Weights of a small GPT-style language model, trained from scratch on English Wikipedia.
Architecture: RMSNorm before each block, untied embeddings.
Each number is 128 + 24 x the weight over its row's rms, rounded and kept within 0 to 255. Layers, rows and columns count from 0. Numbers have three digits each. The size before them is the row's rms in percent of the matrix's.

# layer 4 MLP gate, 704x256, rms 0.0588, rows 522-558, columns 128-255
097:122159126152168131168096142145114162163159077124131134094127131114093125111098142149158149158138137138142082115096130143138171134142129103190151123112131107149076115148088145122117120104127131160127117144115103156149061123092136120127114116119125172132155139132140150133117117126152151131113127153120105142133127131118133136164132140143105148136127116157143155161138101118165160139099
101:145116116103120100115092111163167158138090120105123119169116161139141148097167102146108140122135096099100135153129106107130172107127116127148083127105113128112102107146138160161136192095122177133145069124099103156150114183148134132103142145096121129128149103131144117122115092133105144105090095135137115126161128199132142149106135117106148124145135145137137079123132128089159112123092
101:171140135158157081148139141118165110090122115132154118149081092122117170146157111168139073120129094134111149152117143099132141161154125175116060141122149134157117095129164115134160154103127128149124137120093162150160128156125118125128117135148164117117154155105135121135108107122104151156140121149126163114111143145126196137126118112098124150133180121173153155085148093118069133149144
096:099142150111122147128116121120151134107121130139118141106123103151092140103168153114132136127132064151169112175127113100140173143105124128167084145105137100123097104117164142164151151127109140108114127110130127139141121127165173103119159118133120121067170128114131142111114128114103154117204163120095120156138147127084126094119147162129146117163131106183095093110198134137122135083139
099:096153114119143095129114148131143137107119128144118070130134128135150154106132160156138106079147159141160119126107124140174158116136129111129128160155155120159155130133116100146144117109165173153161135143129120154125126080162155150129148111170148128085139072119156156121114155130083120138160135128115158170158132097086153100107150134140081146120126124157160128143112131161069169108131
097:146136170130122143140082151129115078089189163098146120173109128124113145110114071102127095110129101079112082153142125090125122113167136135127142121105141121116148118125098163138110130098107100163164114115128173135150209110118108124158108113112106099118093115128133088131154078127111128135133103159090170157125126141144168079137136121143142135091160140130130144131119141136134140108115
101:108089165102110135102080132135136097089142186138100133177116119144115102111165133122085133123123123140153194104177124126154130117119087140110127127127079095115104117146161142131141145130134105136138125128139133153113149131092138095149065157177085137137138128108116101128167122120110099145082136075136143090122129126095166156088103206101136121139137110089138099127155109146120108111117
092:123125126123125151112103159131088130124133098118123127123106148162137142149150114136181103133158143131128125110158159152149129115148080135115164115152116099155108136167146145108160088096148136120130140160084138119099161097147135109125111143147138155161087146130123149119153094114099137111100110158163129115111151144133112074105133131111163178079150088140148109134127151130097137122096
101:119151155125112121158095125125144139084096148163133108122146128116126160150145124098092101100122082139127117080063159103117155151069125134097106154143109141139129090167173099122081096123131116127122135139127091145107130153106140089096129121105117128160159107098143116083108102069138078150143151151131137120084126142119102108136100175138125129123147102103144172147135060074125130152106
099:125152121119092129142129098125072126148104124108148143108140126094138084119136118129152110111108166161119102158109142147124143089109109090129136130109166188137167134132146090161099123118116163086160152142145082146140152099134147099118143095155109111107105096146137099118128086118118152125109119078126154120171123145143124141181140185134114180142079162090093106115167105112144136094124
095:101151173101164122129152131107110185112113165119109115149114097144126069139116135153153088120138177128163135145138132150154178154105141099168119135126131127132110097107125133128137127145117129134111092075128122148135137098089093115152080127115163124181113098163136123147100099113128154146105153136118131158109137147112184130081143114118100097133104120126163122122112165125119098101086
100:111113116129121136104064132161102123108129175148145120130172150117134125132154127142092113135109099077121122077103100174145156131081140168099116127132111150160110123132118105106117098124121144139139123117098136142088114107110122118115104142106139128146099097144154162091134128146168101141137122127127141092153111119134151128107096172128151097132146142142201110135099124101109134099099
094:123082118139104110111121139123175139152086138126142102115127058102138148107137103126158085067138120143149073138087121125112119114130146167162090114102121147118115128094144125167125127158159115095154154105114147133114165157143143115129140129088102169080108142115141114130112107067120139147145116120098137133136144138135095104131134117113167100116150162111137170096129101101163148117109
106:145107137153104140108070172088121101118141166132116129107128125122121107145117143148119139110170133097119153120135120094107123115117144145124070113124137072125071117100156142139107082122135126110104137097068134107165128130127142141114114098139101167152130147091096119127097138091122109131162153166149120097108144153124155124095086157106175130151119093111132194084112113135130075080142
107:131134119120152115130145104127136138189109136164125121166173123130155098109143139104133115095125146135118131091088150149115138139156171126148105130134144147137107119107126169148128116152168147125124174161092105122161128163136095166110104153104122107152123151128166070159136143106092139149121106135109103098107155169119138143107122127133127155117132129090146114170151118139094139130095
104:073117136107137149116127186128129098138158100126144134082120097159118105136137120169132135110130147123138142137144153120097141123126151169117136144172136113128135151115167079125160135102140149148134112113123120053187110139135151172154133137123134163106147168133098155167125149152108155114150191153127135095144107119161108089116157123058109134145091126139121159108140116136130118066150
100:184106116154109096087109155160147121138163159161133107128115126148108144126137105108055168104136125082149162083156111111185107124131061161148106133162113085094117163179134125107158103126147120153118143115110121096069167115129147118115101145094141113165109125118179097102085132138141136154170137112136145114134119128105116126117109112120116104081120122145165134126117112126150092117093
109:107128138140129150122138184114134156143112164134116087127134107158118073169130167133122105126135149132143156135116113164128141139142107132193086130138140142150123120116168164128115138129108113100104119120140160142110138095132102100139144177100151135172092108143118087112102157120106129148130130108103116096118097101108145103145133124111143097093094131131147095127154143146138102096110
104:075158173115122137119172108143162122114131128159113149132145096136146133123132117112126120150154144126120130150142113140183137156150145151128083138123127049131135142133133143120162161115095162118140093113123152103097149125179111084140149111124120135087147111148156139155122109123166135129103160129112176156151084110125155082144099157155109120115114161135147165111095094123137121122089
093:188125146152103085142102102133094150152113165151126146145136119134109140075092090118151139123135134114108152106156140141105154129178105145122103120116115133132120079163106132125120110100136142160077091126155135138129120138148139099108187125118074099143133139129087129096115098144129099163066089136179138146109140102071142112131097094143118103165123109115101118137131123177120127149130
093:130115179160171117120079134139099097150155154107138149127111158114127166126120142148105099139189157062158153142172075111145150140119162170140131107163143149137158128112119138159116099094131136101171130125155144140101149104110108174097108153121141119121109124139137100139129141136137096134165111153120147115129150149148138119111142129133093135143176135096138124209109110153116155104160
100:112121112141116150106130115151110115112095116111123118179109120102108161164145147090092142096086091143132145090148133091127162125118150121103116169118123104159130120102127139112148132166130128121186102102179097080096128132166092153174180154135104132109145070146102132131101132134162090111122102082144128156084153130111124119127102132124127096147151148158159138108108088119137157088176
100:088145140134109105090103127147145087062109160118120138163107116141084132113164107149136161118115130088139123129146140135118167133157125161131168124133161139109143148159154132128160134103132143138099114133124139155092111160115117128150138145160167155148083076090130118151159095155136124146098143133137098129111124148123127086133133126138131112147120138175121130127141104137153165121119
097:157116102141096163092152176127126138168159131129158152084160140137172147125124097159181131098106142133130129157105171136130178139171108114201093127153145161157157069121147160103110092119166104124137129144139133156125127103127140128101138092141106108199077124078114130152117101163145166135123107154160117133131136112140129080125105104138138112143125126096132135139122130102180153106119
100:148144182134133139144150088115103144162129129134106123151155110146096127106093090091140136172178137124129106136136152135106153141155153087096096081095143108112124137116136133120124120096097132132135137125152105106096128086162129152105165140127074069130059141156148147120141080104152143146105128109125115142143142143121142128116163099154100104154155114098097159134136135146161110130079
103:113107103113139159117150096114128168163126135111137129134121105130158122116142112111190096143154128164082161112152137151111134105137134115118094074155135086171152132117112108128193135099185091126130137090117158101132158130143142141145135159146117111091108095112181130080108154145135110080163165132158153136172122088116130114159131102153142145097074117152133096135128097152106078092127
101:113125104160181099183142147151137096129108104150120103115151124086172130106146154124108132091085124095111144113124129072088134108171159136158150142106152103175134118126105177142122121179138149124097141109126108128132121121121087139145131105117138153106139117107165136101127150134140144166171109131136138115085144119123047131102137125098117114133170124116108140132130100107133150145124
095:143130136166162130139088155144142136137103122144129124138140132118121122169176118194080185141131114118107130123106115126151119123067143157130101197123146142130156112118128140126159128128118140088123174130135145099165117127123115129072116134100093144140170116126147119101130111102112112158173102114120181082135151114125127181138087106143124092090144131135084136145144150139122157125127
100:122082128097124127116124145147160131108112155114099122101127119115117109168165164176118165085104100133112131112093093123114167133112182151123109133144164130173146110132147125117127182095120141122128111096128134161121146136162170135118114130116186166104162142102145116089156100173093122110115141150144111120094165141164144120090162119114115097162128103173155162094164165109107155086125
101:146135164141110107116156129133138151130100147134103151168107101152153111145145121132128155144118097115153108137158125135141177120162131135104081172104093122177108121142107132173149185126084163100109124112177175141167140141128141109133166189134098136103173088142105122100085126096148138116146114097114132122126128137124113098072149138095169093140103123105120130112168145118113120075076
107:098146126134121154136070137180119138122138158134112122103175093096103106074128101132159148113091109132167141096130099144135135192121114116158128148096136174141138151136140134159174158163136132146147122109140113161111124122147135063111170137145131155111109120118111104154094159136129152174106155086156099151118152126109160108126126117135116105149064117094112142136166186109134095111115
095:081106144120177124096136141126104115156092136117138154121130082120124114173134132145139135144196102132085117110157138132135118057129109131120140123122140112126140145113095092143131112140137153106110151121150149085188121129141148090122113168155141128135161170143132116140105128116103156100148173141134148124115151125139096144116154149141125116123127124090137127123140163141176115099134
099:097163124117139131126126151137124189163128116089082132157118109165141139138068140106128147152123178130152125079142169131149123100155170156122153160104164115124093120121140105128093143169112124125114089111143159110155106101164153132127160144138139157133096146127133138127109109134133132093117121082136120167104142115120128117115103124175153134134126159122119123100151167112145079099123
098:131100114091148121158120160094137086116117123114148126135112117163116111171159109133118078108161135141123158131131109109150118111161112150127119125114150140146107102133143158132112141096161161118122095106143129105149114106143128106133135121138124130127148106101132128119164116102126144120155156158149130132193066095096143108142124176101140138142107139095129166090198106113092093076120
098:089128081097095145135136132146118128118126106156138147097133131102149142123094139129154117143140186149110123131138107153142139134147137141165146111132138166144139132078114122129098093173079143120108121179147087118142116076121138156125136154131153118158109094143121124137125081119100152108091162115127099178128127137155160109146113124103112138119133137135169134141134094113126130105163
106:173168120138116099143124126129110103136089125114104141146138111098114146114144117105121137153106107139124166157104115138137101128119082139104127169124146152108168125161115137127122152163138149154130114072120121132109109157092103086131137103155128132136110097100103077128084068152118136121186114106157179114142158128069113148099133145106196116094138116134118088115154136129146166160145
103:127071112116042105091153148113136136148109171118168092170094144104156149081167122131108149142160080138114160119088142101082099139109112127140134133110152129114175110157099141161154138124114123097119146104158121124112150141106123111157132122141108132110122123143112128130140128112105129145125125124075127115133159150142124175142136134104139127136111133126122152090105143109142194104145
# layer 4 MLP up, 704x256, rms 0.0583, rows 522-557, columns 128-255
099:151114138088174117141162100098128084122158157088135158122169111100088149172075119096155083147118132096089074115106131108158138135125159097115157118138088127120150106150075115118103107117135125161132154122147123087133153137139174117122126147136131086158145160128138057099146141113117143139158127158097138102113111093141114129136118094117111145135114184132137143147120071152103100103135
099:158104121163174135161175116114128128094070137144123084100075131153070119143140161166131138150117124148152144112113139150118172098118121097144108140126157095161137138110163112123169159126128121139095121064136115129157088117155127127174127152101125145136144094125146128133125113123124167139107142166127095114087155134108173135102113146137141148127148089137171104108129122125092126143155
107:154165142127149132107167100121134151148087093098138148138108129171157112123121095122150149120127113157049095140167135106110104117117147091109139115128133143168116134096132102112130122151111157126133083125121173158106126138106105141153135100109136109095108128167193103138141092140140155115116127112099169131138110114141128117135121136090117113152139137137137104104089136151112105130178
097:146084136130128178111093118122108098135151145101087093129152147080108094100172142164132158110146111092143128089142095153147139143168094140102176092076139086098112122156141127108108088091107129133154122142123177142109150114087108107143138138139120103167097063091131152099170117127114148102109145110091170154115157142123122133112080131105161154126095116174149151106122131134107139114088
105:142177095133154102139127129167099154128128146154163093101156088177165123127082140151150119131120129135130180135116113153158104114114132096128104184131176133124154113078166081098125164114139128135133121111152115138143086100134126144152134143126157149138168121133151146188139108154116157110145106109132133125148106142108140151147133122138131110123104119123095129117112136150109129143108
096:105145083175127138108135120124135112152080111140126109119147163116118176096197164125127139141115097147159146117131113140094122109121108137113103135149075115141102141140143163140077117106131157144118111150149135104126117124138131134105123152150158129130115156138082154103115129129127160136109112103194122132157107139115138164149136181140101126178108089121131137101108079144097153130125
100:130119149136166120099159111081094083118159149145126130129125117149153095126107113112171114133149136139152145129143166117156133128125141138152128145127170057113154116131102113163179133139087131147103128145146143077092106108169118150132092091180157148146160115133135128133130148088122103137140149138152128153120107116099097117110140126130153113160099135166100184129137133102183127120136
095:130077140162090110124132136103162141079148104206133137154120145136143110156102137141170133083119109081132134149154146151112107126121125144111084124181112086134133160109170147131143131128126120164157132117129191114131089176132108171148116105119138091135095094147148133095150134173125110152153148132137115127122120117136143144085158134088106106120168131146163162153098108159134113139098
091:113159135123113133093125108122136124142119089127165146129152135108121095076113089151102166122158149155102140122164098107139150123167153118126126131145131138163172170111135165104150117141112130128147113107164118091153128107171135132154110156142100141093114155159124121128148113139129174110101159112133101158151060138147127122115134127115122166152117127102171136125133208132117158127136
093:162137147131094147116105091130119137121097151134142102104146140128080116118107108097115128139150174123133092115095112155126165133135157112122144150104147116090118126140122168110151089156131127136146127091160157177119114102122069126108124103101114123161087132113144141109082132143154125139123154126130140129149162118150185145160169120166147123094158095085160117107101143141150100111095
095:154114146153081150092164129134118134151155104132105171155116114093151126110148129149122100140136154136131102145105128139101128119100146138135137130120163133109117141131152121198130140169057098109130073139166091184106163130126158081111144161040104112151141127145108131123112123090122169132132099152131123178168099118156133120133101179122105129141135130102131129139140164136105112128094
099:100099135104145108142122097151161111143137131163113116156103101128106141151100118095104173108149143148117108137147106140116105125119131113163110151133131118099121156081118136155181139203120122184132125137098136159078126132192115130138122144120108098131099129127143125121146099124145120114105140138120100112099180112123150101085088103129124090111136128151166110085146106116169140143114
105:140166129154146109132136149158110149125126123116130170114147134129154149121095108091161130177119133154102120132138124114168153120135110115187105130115108112153137137162105128142139119133096125177158128155196119121141080086113118093147124169150130142133095134144114129105144103101135135135133108099108132130154136139082139111170139150113138133155126131139125101131127130154172085127126
099:150130127154189126145158117135123108141107136120097147098174080109123129125127131135120107142132091136130150099125135123108128135172124105109150165106120136113119088104113126168093149134144113125176089108149155146144087164129110151136148134133123139143156128093103094139123145108134136134127119129153106103108149120166142156112119128128149099151174147099135147134157122099169149175141
104:106132112133170153116146130111101112124111132158150089122093109084100129131160132120117135113140135129079162135136135102175140108112123173180135119159137144105121092125115132121134137139116093121124103112088097137098121120162129121131100142085132121147092147144124129128103110098127081137135093123137116115108128134088161110082140095099142138149138095119145184128099138126130123126138
106:132136118124177077156085102171137115142159127132140100148112168119143118147097120157116140112149129089112076139136167157131145103125132109164098153146100113132144201123097121111125119106122162127143156142115119129170111149125094174120104108134161163158127147119078102117167137128139134132085122091129150115143087107159107176142112135109112129120157130127114128156151103180138123140134
098:096120145109191095120119082022148110153139175146109136127079087107074130146142091136110118146106077168127122174109161134127118161102160169124141117099134101150137142136120142162156150117159165150083143099134110112116112137121133105130106171104142142116144130180086140115132144077144117128114141111122097147120110164159143156108141144113118145126111135124147139132138130131153103122123
102:150093132130145168186156140132136135147115138128140112123135122157116081135103107122158120111141154117190112142097119174163095138139069135163120133092162164139128149116111126152086144135124138105086117125121119155151139157114098084099126146136152164137103134103130092112107129110091118151116116126144083140123112183127118126151153104133138118137107136126150132130116108120137119104067
101:136147162064128135141191106122129162119110136137140150147122131158114103137146074088152120119114159099083108107127127113125105142163145087105111112173104092125094119137115118113148157137120139122106160153110117087145167133155116141132159109148140144101154126137169149133125124107155094146097115125143122125114096131160146142139089130148071130146096140128117116120138134110118068108114
092:109120126130153158131135162139114123156152142133195111121137120149132135160136139163148113107109140155122154103116142109115118137073141187147136132166090186098152112126145114093124136100130109155153151155104111148144138144121148149162119154182095117144126115095124091111185132158139171149141099157106144133132112147185129164081115114168180104091127139114160130116138106118122101156143
094:122150097123120124142126107120158128109128147132126129131150124171149168113142120092117119120090131148111147172119154094133108142160124080113181164154167120069116159128165134109152161096153138123199163180115126149118143160117136129125142180164117136114165147110132150127124144126167127144160131161131170106143139138124097117114140164152156102116137168126120098116192127121115116161138
095:155159106111192116125136137111070126166133136117111101100124138131136117133152172148107110118111129109193108139142133162142105159154132124155104149124176165139115163108134089132108121123147086153134135176140086149156124100168105118114110143086107118114115097104106142161109134148185143153146071070129155144138141106119122140160136150094118101126167141154131143147124132147118126119214
104:163085153155100143104099150137109114149096121102153123122170143049146101112128090109123118102117130126096117164099103120074165123149101131104138138102093186141146154143078120174116098153138134157129151130089136119079107158077082120108091118138136164123115134155091109120121150100177143178156118087119128147147162188118161153152148137113121111126116130118153118163141096089137144156087
102:128090165077122149094123121118160103107125119164157120111138145180140106158103148158096122110118124101116119160144129065144097135141155123173097151134151123158150120132139105119164155141117119094088159099081124079124100161125126155149110155154143127124128141148141128086144157157120135129154158152111140102126141140156125094143129131121111130112172141143119136118177143105102143126106
094:111134185120124143133165077131109137151084095121133108125115082100114151133095142122129157148133124163120146122128130078126127082154113107152085140138121144097123151115136115128126104096086134153136085120141135121147098133104111156111139168119102118131108126136149117098109096168075119141128094187119136129109107119162089141172125123137131113163124108126153098100118117150122124145153
095:140151139102119152116139117106131162139135168131156170106126115102144178121143140077174090142158144171120135122122153125133117122103121132107122115138130149126108133143150108144130133081173097094146150078127161136125185132155137129104105152122109130085121102143144124155097130146174142100086140151107184134169115124184102091143134107152105123096083116159115125146155097135126122183126
102:168140137087164147170119098133106118129107171182154118172118110103131140112120160104138121184128098098150159135129145129109076154123126114139137102090118118141140112069100128106146122167121159137085154081119164150133174130106160111103119112119131134119141134101132111114117131082146124124154088119163081171125140143121103176108132136169112165146125098118102125126093160130158098097123
099:135118142136148139146136106127137140148089133143073151137104121147087104139156116110112143126141105153047152137120123093100109118119147131099098151105147127117137128098130123106169118165081136132113135131156126120113140109111119181128121100113131124132099113149148123136095139107170103167148070124172118144110171124115166170126063114153146106100150170136120103106106105108136131128164
104:101158181147089134130121138130112130159095108147158119134084118111118142126181128121124097140123153120188146156123131122120128132160104113155132166143132137103091130086156128166156104104149143113083139135126153132163127149112115120170164114075111151114136128127110137178132115119091165163124140102155105140152112142129121094162093119151143102143133130096103129140122080094111140192144
106:124126130114093131150094104126155144127146123129173111107117172117144147114129158092133076090133152114109107155138131079126089153155149163127162087152079103163115137070147109142105136148110140117139137163093103145132101154122110121083169090128096120126138190102145135169146115116115104122099190124068152133143128074111150117118137137124085130091125125143127174119157135155110164162147
109:148129168124097083139141104123136156100111097143155102155068122134128125152131142156149125114123080129081166150127147143162124147197137132140094149178159115160123165121153136117147154122152138172146165101118125140120117141102160160132131127138147198119135153125167150170143147067191131110147120110154118122105096121140122146142133103125135130115127158136140120130165141170109128145101
098:144088129158119117121124120143187107142133041144139139132112112137172163096115156140112122126123154117154136145136127158143137128181100096104128131178134125139142159112134081103108125118133138111152123171102113140126103111131143117064134129114100092158148116163124107107182097103113109146126158130124121156136110130111148144123109124161111099088114121148129137144097166153122133099174
099:137124097137142099169132144137128117142162111123073162158113125113155154105154135088133155131124152132144123137146130140098154142185126087127124113115171128119183145100112141153128094136131113114130143156127108101119140150137105115110168172122092095163108127126157118124155060114111112170156150075134135157148128135121088119108133103112113116136120132108097140141167156134134184123123
097:109148121151067168112146121157131141131151088084130118097154127100153139105133156140106139088123157116136123144108163122119193103101130118117105144142133087160125122116121134119118097139119129108109119141130121157136114155139135124137171172143103114132109125156071100115118142156107121105140098135050198113129171131126097121127152119142136107147123106145171132149096126104115143130128
096:110129148160155154095151153154151133088090130098113111103134111177142138088128162098115098108108133168136138127130157130140125163095112100101155184137131116089081141161149107102117130177142139140127148130139141128127109156116132087135129109145088156159117130116113153130164139088161081122144200094127153126152150148150118124156125165133102134113122163118128124129120098114109137125130
103:123173157141169167186136102070105185140154108133130121130150149125133170115096116077146148129103165155134108120136138083109085099139158131136151108097138153129111129102130083128144129156151161135107121129187095067132119182108103076143138138125118115152130097138133135150127131121112153113149125096119122144136092124163116127163126146153107137159084111137134178144115112131140109147082
# layer 4 MLP down (transposed), 704x256, rms 0.0586, rows 522-557, columns 128-255
097:088137122117124116111134125134103108116095147135144125161146174161156128132161081107088100123099136097137179124140111123116101127121120159083114121148098128082129114142178126138159156146134143136166125118132169094136172148119085150141142103134117148156148099130161102130101100160096114162133098124100135120115146158110096099125114133100127120148126114129129106071105139097101112130147
099:158105124143206137118134119087109143166125149096127132108093159118178141119154126151117141117111097105118159120089125136131122113089130127112105114139127144156118135126106125146116137106101118106104116104094150123115145127161121170130125146123119150161145117088131136158139122063155153074158145158097107147178073128133129121085109144137088097063140100156156126125145171116100134154113
106:132143116093145165098107092101121116152142103130103114128143186135117116104141136144137126102113153097147110155133108132159128102111103062120173129156123135135154147135103106108074107147114120135148142137104114154087112112133144109132162120137098135138182085126147107134146161102154134137126157099102156135184145107151102113149123132152128156168125139116132110139103161114133121104114
097:140090141135131162071141121124131142114166126134110168146153160093123065099176141114138148098083063116154112132152127128121147150107079146112155095112143094116122129135144117130093136157148129107157097112116141142115137126117156121126106098157105097137142095093138129112120106105082172115137144116105146132089159104099110144120125138080169183094137085131144143119153109130155143142146
103:120156154148129116156139135139141105159126137111152140131143094126184151124134140089113120144149138106136179121149104095113129121119182098095134118129142128126156117150130116109166142140122087131121110124147126139135148095135133128141132105133140111159132180129130150163139129123190130147169095158137141119169098141145121138112101146127121049121114142119138129143105140138158131109145
092:128149138087124163128144125137129105101153148088147127163129080139137104138076079113122100103110120096094119100170142110172139115141153160159130138165165128118157124102087121123127126126130090090144119087133168111123187144109141095138126123128121136188101120095188138094141101159126129131130129139083145105095122119089122078132134096119147123100133165123094152120134155099160127110124
102:146131135139159077158115160136085127134125105153130168132114141142136116099113111094134133130129163139094138141108128116089114132138141131126105159146144102138075095104136121126161154146102104100136140133125133108137103125164117154059149066128133157110136064134130123103125166117146153131128097159162068177150155136139120103120132147115095126098116099141108157160126125125113136138104
095:101152114079146157146124153141096107132110130117103101139141137140163159136138146113128118106095099129136179142082153107114084139121135137114146108131157126117115096146125122103113136116104097121074122131128123110118107113124124120164159116142110122148169134107129119141125118117088143139169140165115153128144128136157147129123154129170080142152114135124089136112143115157096105101176
096:120122143119143110132161123157190121126129132110124118148137138098108140121078123118129086114122127132134120113094121132165170122105154152156128100138144123125160153149117104158121136111144116096111155130134127173148110148108113107104110116184128130150147146098119136090098116095121138120118131152149074093085094141186146106150142189139151127140109111138138162148134129111133131109129
097:117138095119137107152140163182096123091148121136127133124120145126160133155098140172124102094092089157123128146152086123132106109163086121108137139101132128133116153125112096134109149137101119123110094185101090097131127150099169104117150111095122106100179124100116102145154121124054108131148106166157169134163119121098134134155117167118099127125121142126092154128113057117112123112154
093:119140107125142116123127114127141120134124108118160159109136121100103118108128153114135149131138101144109117106126139096109129129159071118108147133156130134123167116134136155105113122072143118139126156119093150068141088123137133166153115095159146134084118113083138114139104163194140106112140127120098087081143104165121088128119171114137186143151100114095123163135122076136146132162150
097:122145143137165097112128099138140124088116109128117165097156161149115140110082161129140144143140091137110129132082111154130140142151121080110128182141109148146147102116145163152136140108097152091167121126177138162196151190100139107152118125137146136152136153131095135114130099093102154135126137117160141124128127147119160116100091164104092111096126138151129107147133139130131125123138
108:130151107138129104130115143144158152129112126105130131145149095089105114141112135127145160152134137140097129120133133108183123134141148110169098148135114126138095125188130102143154142122107129146161095118159129137143116083158139112101110174102131166124108141169130115151185064133151141158131126111128149133186143115104145133154134144121139144106121110145133145151153118133200138149108
104:125155099149133128119107153165117140144146140084166168101139131141133131134122143102180118182127117115129115152115141172114119088137121080132124130110139130104126142140092135105126115099169155119121113127094093115163098118124111152175099135172197111158142138134128096114149143118094087148163116116127132096075144150137131130115163111185084179121124099117132082120122102149113112112133
099:124107184135110118136149120176099110126124145098134147119123130146146135091109132090126158109165143167162153108148129108107117099150134112109082110112124095135108155135156108133140117108173179153144154088124132107113122169098086132141127120134160117186122105130095122122123138168133128128131157132082153123124137098163124131114139134166101112141105088127130084136138084170154159117112
103:143108150154102107140093084141128164136148152139164141092129158129103134122151117113141141148150128122090102133122123189118152096170075127122151114121087131163128150163127107107142143151122127131117137113118134153140157124094109115123099110152138133123122101119097076101140103116158144129088126106135138137136155134148101177130078157145158114164144132120139129137145109135173157136107
102:114113166125108109176149172091137132126119155116147117096145110136112082150117163126102105144162152101108140103126139181116087133118112129153137083119139179140119130085140138139063141089148135108172153134111166136130110107158131132093188066145120137141124133122134108103155118127089169124093127177108132139139104095152095107154146124156117137109132156103148098073137130135144142137121
104:145118115111111164124096125126154122168158162157141137161119130147154098134116114101138106099147162169142116127124102120135063075125110146093122100096136112103138144117154127128095114083117144143087159121097109108136166191130110113113103152114140150172119153138128082128144108152130119135089131119129119128090124202152098124155113156124102130139115117108118068151128154120124125115106
098:140111134125122148126136156142126144131139166165130113144101147101105146171145118103144136125089083126141110107157151137085082172077104099134132114120077120108101116119108116149099136107140092164083174088119116149134128159150123134134095177171132094155108106101089125120107136141139116139176138070083120122132134123141085141120146115094100150145151142120095134116140161105142094177150
093:137137138119107100114080151109134118129098120123108124120100127108164112107140105113109121143176091113120103116135090175140144163169126066119113123100177110123132137135127152155123102124118175090102111098156126106146115142125093141115091138083178150119123139141163132123097140126108088127118148087135115101089143127054122140179140128105114131127134107118088115137142151145119156144129
093:171102157143140111130082150120096081133150090130129123133136170103103119141119140132141123155125168082124134149139109114157130111087143156130114161133119137159169123108129142108087093120059087087147143091148110139152141114140130179108132123107124145144128131161137109107154177140112129132119128149131133145102157132140133090129142153135126122153148103133131126181114114098103118074148
095:133116136152113102160089140146129131132145142152145143118127132137091156138123099112161115145119127114108143139091094107090138164136111107138137115127134101137171125117163145158158135096102115107091134105110136124104168177094147109127126110163165117132149145139120085126129117106093097108117104169127145092185145145154174149104132145135161126126139145139134104099141103105107100161056
104:138112147157137097091101142150115113091115160087130127129162153136127132110163105127174161115131130101135153191105138115085140090129121133074107095127147134131154168130130172129141124156103152181102145149083154173086116159104103158156080118147177141127111087120143084126155133142140102160100134143139086120154143184139146096121128131097104057132135128118141126124128106131136149134106
100:140148158133092167104129159152113114092133124172129154140136109143174170103086114125153117137158125134123134191150127130138138116101154146158098101123171152170136102117084101122102168166105115108128149081144118110110111170123084127110142159152078145143135115194156145097146095156156107165118121144124161102101139111158109118135164150122148106149157148122148122118102108149129124171144
096:120097085139142109132108201120156074100143160134141137119128165144122105114161117138109076084100107106171136128117097151152118162122117104122166129131133117159152092130103110144130135155150120112116167116101125168112139150155135119138087065155181130107151133086096129123157153114145154139127174104111149107134124119100159135122066119088144130107123142140129142155117141136120132101128
101:149109086099145114119132135125136132105135111119140097124135116156101106150125130178111150104073091124155139161132140116091117126169134097163138127125141113174095116160116140129110139128108124148169155138133107142151125124098138118148144123118144139124145112145100129126112142114104111104142122065146120199157141148105155149143110154130148149103157124113136125153105138134171116070144
101:150120120101119160107117113093121166153111164153151097161112126115112150157148135135129098166175102132137165101139161163171134167083095113103105143125110133096137108059143125113100158113142150118156136116136136143139147131135184098146121135117148126142127127136114145149116114114143092103119114098110111143138116100144154140140138093175138137102090074136144122121110139102134092108118
100:105153130111145114128140100116125122125099104102104164143110102131122102133088138053111073116133161133125120116154135118121118099153147077116103100128139141113111148133128141103157140168127114147143087154134113149098119137122130140137068122130168141118141124121143125138116141106169137122105129122142093151134115127113144112146079124129124134136085129129153078131147092108131126122166
103:134112166162037142158120120181156150159078124107130106096105130111128107168139118163111161129087099113166156109138118126113139125153170102098123157148137171132152105144123125133167162103136082112073113076139132108115142131133158158147143120126183132101113107139126096100130100172108146122150122154163110136117109153133126118116149096126127092138113093166132151110150124127110150134147
110:105127118146083132123129104174104157098131114134145107132131148125159169117155137094085097114071135144112077160170151100130113136165119139133128115138095110135140130097127145166137152131139126140118121126129110148133092122143134107125172127142079105081121124105152137163140087079150106140103187120094137090103108096118114123143131178102122137079133110142110164136174162132122139128082
108:154154133138141106138115092117125121146129114095162119156101105147137100135116126141159114101171133096114144112166073158104115148174141160164108102146131104163169083126103121138136154140171129152133162090100099128096119116161147121098094157089146156132117113135163171126110140147132140151128116149137147102104120129118148129113116123116136114128110136137094109126147127119149117158092
092:092135085138143129111127142118078139173121196146108070098149148109093095143148104106132134119100144141080135108108112094101120120110136161144161139120131157086146094174120167143150126116099085124101140077121181102107147120131140149143139136109183160149108123115148140156105132147154139180128114156116141070123163113141099117115150140123125135186131139138125137112139122121145126155119
100:111113121130112162116128133113136149113115161139181085131164117108147111136089124117091132105147116169117146127142139103132080123109144140153135154109099131108110151159145112122117136102089142118150059134158152146114129122112118157097112127160144196142136128096088116136114175170162126071123122136095122145175130134137196144162123107185143164147167126149132128133098139094125069151151
099:138130142089119119116142168120109101116149050087129132100144130121130103146138155176120139084141141141128138134145128119150152101149114139091123133124130115155149101145146120114098084100173126095098072140135121141136095111159108086203180138163104124114121122104103117117124126134096178148139136167090163121165131113103097109123151153127097108121127140102127157120171100109082132088145
095:161090119109139130168109092111116107141140118154099145107105135111128096185130111172143160144110135115139145135109083148114130101119156146154107043121142098157166109102122125148136117109124063131136096109104117153131125115159097140142151187138151097089111137147117121154126143139104156136114084123132118126112156113130138096081117100129186137146138098153125126142131159137159124121125
100:135089100150105148132139143131106153113135116152137114110139137146143117153140134144162109133122139163108113121115161111140125129116095142146137142156117121116141089150141076136106063136113077116099178139159125150110136109107132112127119119093060143148140114147145123108128157090113136180106080143124146147161111123115154129113103101113081119126170152081142175117120121127132137101128